{
  "num_attention_heads": 8,
  "intermediate_size": 2048,
  "norm_place": "pre",
  "norm_eps": 1e-05,
  "qk_norm": false,
  "bias": "all",
  "parallel_block": false,
  "init": "normal",
  "lr_head": 0.00456,
  "schedule": "wsd",
  "max_steps": 13805
}
Each number is 128 + 32 x the weight over its row's rms, rounded and kept within 0 to 255. Layers, rows and columns count from 0. The size above them is the row's rms in percent of the matrix's.

# layer 4 MLP down, 512x2048, rms 0.0347, rows 0-24, columns 640-767
size [104  96  97  98 104  97  99 101  96 103  97  93  98  99  93 100 100  99 100  90  96  96  98  98 100]
[[110 157  83  79 138 118 127 101 170 114 137  16 135 161 146 121 188 136 155 178 106 117  79 160 157  24 129 173 149 143  97 167 112  98 189  89 117 119 131 118 167 125  63 107 120 108 154 151 127 156 143 137 121 135 196 142  96 192 150  59 182 130 146 143 127 135  98 129 102 177 150  97  97 119 133 188  71 148 159 151 113 150 170  85 139 141 138 166 123 136 148 158 136 146 147 172 137 125  83 114 130  98 128 141 161 129 137 108 132 116 145 115 126 109 128 178  77  96  57 123  77  85 111 142  86 173 119  58]
 [161 124 209 102 120 145  86 139 130  88 186 159 154 119  68  78 133 111  89  77 134  84 100 116 138  96 133 131 110 180 120 120 147 164 148 138 153 134 135  71 153 120 148 110 127 105 178 125 174 156 141 102  79 160 103 125 158 173  81 110 129 174 137 100 140  82  72 128 149 173 123  83 140 117 141 113 135 175 102 129  47 111  98 138  74 154 110 107 129 125 122 145 109 116 148 166  41  98 131  97 150 131  82 136 131  91  97 121  69 150 110 114 108  56 117 138 132 152 101 107 176  67 103 167 108 100 148  90]
 [114 144 157  93 164  93 162  74 142 118 124 105 117 114 168 134 134 123 109 163 121 183 133 160 123 155 160  93 177 145 115 134  75 110  25 126 176 116 123 110  72  84 184 146 133 181 170 119 118  84 132 162 130 113 111 121 117 110 163   0 119 138 103 157 158  99 148 108 107 128 109 135  98 175  65 130  39 160 144 104 190 132 161 125 129 114 102  95 157 105  83 142 163 124 137 127 119 149  88 158 160 131 118 163 101 120 145 134 121 132  78  53 124 120 160 144 148 124 157 158 194  94 132 141 117 114 121 114]
 [ 83  87 114 177 113 114  95 108 195 192  63 146 179  80 176 126 162 144 107 112 192 115 139 109  84 134 118 201 135 147 116  77  94 128 127  69  99  90 123 102 114 135 144 121 121  87  89  90 162 116 163 134 134 157 119 124 166 178 156 129 125 116 134 108 187 174  94  97 165 131 121 143 131 109  56 157 109 125 135 148 192 147  67 106 120 102 129 126 163 187 149  99 123 108 151 224 113 144 156 153 102 135 202  94 161 136 143 143 207 157  73 127 153 110 154 147 145 136 113  94 119 162 163  98  87 165 103  95]
 [143 204 127 115 162 173  84  91 117 124 140 214  89 107 126  31 148 111 221 117 143 167 113 157 112  98  65 151 149 153 162 120 149 179 107 162  89 146 134  69 127 166 113  82 174 121  98  62  91  95 117 134  97 146 208 132 116  86 160 181 143 144 130 151 131 117 162 142 158 135 154  98  87 155 108 115  62 136 130 148  77 124 137 146 141 146 127 121 174  80 124 108 142 102 112 123 129 153 103 124 100 152 110 173 150  80 187 194  95 124 180 135 119 156 131 121 136 186  94 126 154 130 147 133 138 104 106 154]
 [145 113 149 182 150  84 109 159  99 107  91 121 125 181  46 139 110 105  89  41 119 133 119 115 156 151 182 101 155  95  81 104 177 160 128  90 112 112 138  27 118 155 120 167 152 115 126  39 101  96 152 149 147 133 115  90  64 118 115 202 125 159 159 102 137 116 141  49 115 114  96 170  91 130 129 110  89 114 129 105 121 131 143 132 135 107  73 174  80 127 144 122 172 181 114 144 132 165 104  86 138 160 114  98 170  72 132 123 141  99 114 121  78 141 140 112 100 112 141 148 112 155 129 112 101 121 110  97]
 [ 92 153 146 146 128 104 133 169 146 199 145 163 151 132 118 124 129 159 104 132 106 174 107 172  89  83 114  52 147 131 117  59 153 137 131 141 131 108 165 104 138 134 143 102 120 117 200 104  58 100 101 101 150 104 123 112 162 126 112  93 158 134 142 141 156  73 123 112 142 106 123  94 140 124 128  88 194  95 183  69 140 126  68 111  86 179 143 117 163  91 148 163 131  98 108 114 116 172 159  56  95 119 138 128  92 189 137 128 194 196  93 190 156 148 142 101 178 117 116  99 129 162 134 145 113  64 147 155]
 [ 95  84 159 159 153 136 151  91 191 123 111  73  80 143 132 142 103 144 144 127 142  93  65 126  99 168 120 158 114 132 108 141 134  94 134 140  96 155 132 125 141  95 117 134 176 114 106 205 103 162  97 106 118 116 111  92 153 114  91 154 159 130  75 136 186 125 137 148 117  86 220 134 138 142  73  96 176 116 133 183 155 139 108 124 144 103 139  94  94 156 123 113 115 153 147  78 103 139 109 158 110 123 173 112 121  89  93 147 116 110 155 153 137 112 117 160 114 148 164 177 189 199 159 113  80 135 167  93]
 [ 94 159  68 100  49 111 139 138  85  74 140 139 147 101 215  83 117  90  97 164 101 147 147 162 130 154 136 179 111  91 155 145 161 107 146 192 107 120 106 153 158  92 105 155 132 131  82 142  74 170 184 110 121 169 132 140 124 195 110 158 112  88 101 138 124  80 133 122 147 166  99 140 100  89  55  81 104  90 147 143 118  50 136 106 149  68 118  63 122 121 174 101 161 119  89 138  41 137 167  94 132 150 119 111 104 129  51  29 146 146 150 114 158 115 129 139 148  96 136 145  89 184 152 114  70 123  95 171]
 [104 142 181 171 120  98 107 158 137 127 115 138 138  89 160 174 200  77 137 117  88 162  87 101 123  54 139 196 120 163  87 116 145  93 177 113 141 128 140 125 152 152 173 145 152 147 153 196 134  94 187 142 132 129 125  88 106 137  90 169 166 125  88  85 144 151 120  99 112  98 147 139 166 110 195 164 107 135 115 114 163 196  90 151 107 186 164 138  81 101 181  63 132 198 105  95 155 118 145 168 125 133  99 106 116 109 129 163 172 117 157  98 125 154 100  50 105 134  85 125 174 116 100  93 167 105  93 135]
 [130 156  70 193 139 150 136  72 153 123  68 102 143 143  45 164  83 151 132 153 118 138  99 109 110 136 141 111 153 191 143 143 103 148 156 112 126 132 133 143 177  69  97 137 136 165 151 121 110 138 119 159  86 143 160 158 134 131 136 118 164 143  96 175 131 209 118 120 139 161 153  94 155 109 118 153 114 121 111  91 120 142 138 190 187 180 129 138 255  94 135 166 176 130 129 192 137 155  96 113 100 113 187 134  67  82 170 103 107 113 116 151 154 155 159 178 117 123 186 113  95  58 108  98 165 121 130 109]
 [ 84 110  87 125 126 131 120 135 172 110 102  49 164 145 164 149 192  61 125 150 166 178 130 194 120 129 120 151 170 155  82 107 150 149 107 152  93 128 137 130 124 128 139 160 133 148 122 116 143 138  99 172 155 100 114 190 188 144 180 122 113 177 117 130 154  85 110 143  31 111 178 167  64 124 130 155  88  95 115 135 140 141 142 113 147 116 125  85 118 132  94  94 111 131 151  89 178 158 118 127  85 163 147 150 111 120 126 103 167 121 186  74 155 116  85 206 161 128  89 157 139 131 123 167 146 111 165  76]
 [110 142 166 135 125 145 100 128 145 150   4 196 118  53 152 144 135 167 114 125  87  60  88 134 146  97 133 138 145 122 139 144 157 121 161 147 139 168 162 151  76 125 121 124 117 112 117 100 126 129 100 150 147 174 162 133 165 127 113 156 118 117 133  98  82 195 127 130 207 156 117 146 118 122 186 128 135  76 109  95 113 133 176 127 147  97 193 164 149 136 108 144 124  89 117  88  73 189 137 121 155 105 109 201 196 123 133  92  76 124 129 113 158 121 154 135 121 129 139 139 114 167  76  89 169 151 111 167]
 [ 90 117 132 131 113 129 139 143 139 136 200  79 142 160 105 113 130 149 170 121 107 180 112 141  81 155 135 151 165 112 154 135 158  69 112 136 132 152 126 149 110  86 177 189 104 125  83 139  85 144 137  87  80 101 108 159 109  93 136 179 151 119 119 151 155 138 122 128 142  96 126 100 210 125 176 170 144  86 127 186 157 172  77 159 142 180 113  79 109  73 180  80 133 129 131 136 148  81 124 134 113 137  91 109  62  92 100  72 148 112  93  84  43  73  92 128 164 107 120 126 161 148 126 151  84 120  60 182]
 [100 141 128 185 105 165  71 162 120 151 113  90 134 166  91 123  42 136 185 137 110 181 121  71 177 149 107 152 218 160  86 177 165 121 152 144 118 102  98 109 169 144 137 151  98 147  98  79 107 125 126 140 161 167 112 158 160  90 157 193 141 143 173 128 115 175 127 176 139  82  79  77  66 118  69 100 159 130  96  72 119 143  97 145  51 154 170  73 220  91 180 140 164 115 117  80  41  83 154  97 161  87 106  97 157 121 155 142 119 123  61 200 173 169  66 174 143 128 152 119 164 125 148 109 127 124 154 128]
 [153 125 129 159 184 115 130 183  92 173  65 186 119 181 178  65 161 180 162 100 161 147 150 131 126 179 186 137 104 192 199 164 116 138  81 172 192 118 158 153 178 149 114 152 140 215  87 130 136 158 114 155 198 127 139 137 106 104 166 113 141 127 125 186 139 177 182 110  44 110  78 160 127 100  45 178  92 100 128 125 168 121  49 114 158 119 156 126 190 119 161 110 153 178 128 191 116  88 130 106 168 132 121  74  97 132 112  94 124  97 146 135 133 106 199 142 164 117 174 162 144 107 150  81 145 125 109 142]
 [142 142 120 168 109  94 163 129 155  95 115 114  84 131 189 137 125 148 157  86 123 171 121 146 150 199 135  65  94 140 145  79 110 143 128 109  57 159  96  70 112 130 129 102 138 133 158 126 147 143 113 143 126 110 126 125 186 123 184 122 127 126 156 102 144 167 107  95 176 177 206 156 120 140 141 155 148  81 123 128  75 168 115 158 108 175 192  99 114  94 161 140 131  65 132 170 143  79 104 100 157 118 145  79  87 112 113  83  77  76  85 109 136 154 143 108 114 140 120 148 106  97  91 160 110 151 166 135]
 [117 122 103 100  92 154 138  78 131 125 169 113 169  39 161 116  94 155 118 129 147 105 163 133 141 139 178 149  89 159 168 124  95  98  96  95  94 116 104 126  48 115 171 111 125 121 124 155   0  79 195 162  89  63 134 131 108 168  87 135  91 119 130 107 147 113 107 142 161 101 131 103  83 149 102 114 144 153 114  65 159 166 133  97 121 141 182 134  95 193 109 132 136 168 112 102 118  79 187 135  92 138 146 103 163 111 125 139 141 133 198 153 136 136 142  91 108  83 139 129 165 103 139 168 135 154 109  94]
 [172 124 136  56 138 154 156  90 128 146 123 117 166 139 134 155 146 185 109 151 136 122  96 130 111 113 138 209 115  97 132 115 196 167  38 167 145 156  95 157 117  96 126  91 126 189 143 152 149 114  70 113 102 136 117 114 108 143 161 127  90  85 155 127  60 109  97 117  61 116  81 166 124  73  93 174  91 147 126 163 146  97 112 109 114  99 143 146  24 130  68  70 160 109  75 148 141 131 185 156 118 165 103  72 165 121 113 128 104 152 150 115 119 137  91 125 142 130  95  53 178  98 124  88 103  79 148  62]
 [147  81 123 198  87  85 147 147 141  97  72 128  97 111 117 145  94 180 109  98 115 108 146 113 116 172  46  98 113 119 177 125 180 170 119 131 116 163 118  99 197 143 124  97 157 113 171 151 166 132 188  96 103 189 114  92 126 106 144 117 149 148 145  96  86 188 141 117 178 153  52 187 180  88 139 123 121 135 109 135  96 105 145 149 120 154 128 157 120 137 116  42 120 124 115 131  84 119 138 107  96 103 130 136 204  89 156 167 137 119  97 128 126 148 109  95 162 120 114  87  83 160  91 117 187 155 145 137]
 [ 97  97 143 176 118  36 144 170 131 147 110 150 150 162 162 129 114 122 140 117  66 129 181 166 130  88 126 134 114 146 154 131 143 118  70  38  96 136  99 187  74 156 118  74 104  83  44 119  99 143 149 112 139 143 139 160  69  84 102  98 112 202 131 138  99 106 108  91 131 133 123 119 142 129 167 125 119 135 117  62 101 124 122 134 101 132 177  92  79 165 143 101 128  63  73 106 133 141 118 144  68 125 109 184 121 139 169 109 136 160  97 103 135 135 156 137 121 119 139 168 119 160 164 128  96 164 137 151]
 [ 89 131 118 141 142  89 125 140 109 138 127  62 110  91  88 145 155  73 114 115 127 115 123  91 110 133 138 158 163 120 111 134 104 116 123 121  78 133 113 159 139 163 112 134 144 134  98 150 254 173 133 120 156 134 138 143 170  90 113 119 105 159 156 158 167 132 102 141  42  32 132  74  99 139 111 149 144 115 207 173 130 134  99 140 141 116 112  87 100 148 149 112 114 127  73  92 151 152 120  86  95 126 126 160 116  63 129 176  99  98 141 191 144 152 132  98 143 136 121 114  87 189 111 112  97 112 144 172]
 [166 189 170 110 120 116  96 108 130 137 141 130 135 106 126 139 129 110 160 112 113 130 118 139 145 132 107  79  86 182  93 137  80  75 130 134 224 122 105 145 138 123 119  78  91 154 133 143 144  75 100 148 107 146 137 123 138 195 138 119 140 167  82 111 116 113 100  76 151 136 136 150 155 223 128 151 150 116 132 171 122 115 137 123 222 122 134 144 118 151 111 115 125 177 183 111 115  95 154 152 191 127  51 140 100 131  98 145 181 126 123  86 152 106 146  91 174  80 139 141 149 127  80 133 134 104  95  94]
 [182 195 138 117 103 186 105 178  97 139  95 132 140 172 105 118 127  80 135 151 128 129 170 133 117  71 123 163 129 121 139 194  85 107 150 132 162  97 115 122  99 146 128 110 139 158 141  31  87 177 111 141 111 151 135  99  98  95  87 156 148 143 138 150 132 151 116 129  97  93  71 152 136 138 144 159 151 143 174  93 135  95  92 111 121 170 192  68 162 117 140 106 131 144 146 152 151 157 175 124 100 102 112 124  40 106 132  66  67 124 101 148 103 163  82  86 135 130 151 126  87 111 101  61 123  70  88 121]
 [119 113 117 130 117 114 119  70  81 135  97 161 138 126 160 155 184 136 110 152 170 165 104 108 167 129 147 126 145 116 136 138 137 148  82  93  93 107 164  98 163 135 120 118 125 163 138 122 127 127 201 137 176  69 142 197 178 130  70 148 131 115  98 104  71  55 143 120 103  53 116 142 136 148 144 120 134 193 101 139 131 123 117 129  72 105 118  91 141 152 127 157 170  87 100 128  88 109  87 137 167 108 156 180 139 102 127 192 208 159 116 177  62 136 111 210 137 132 128 164 118  96 153 117 190 121 112 136]]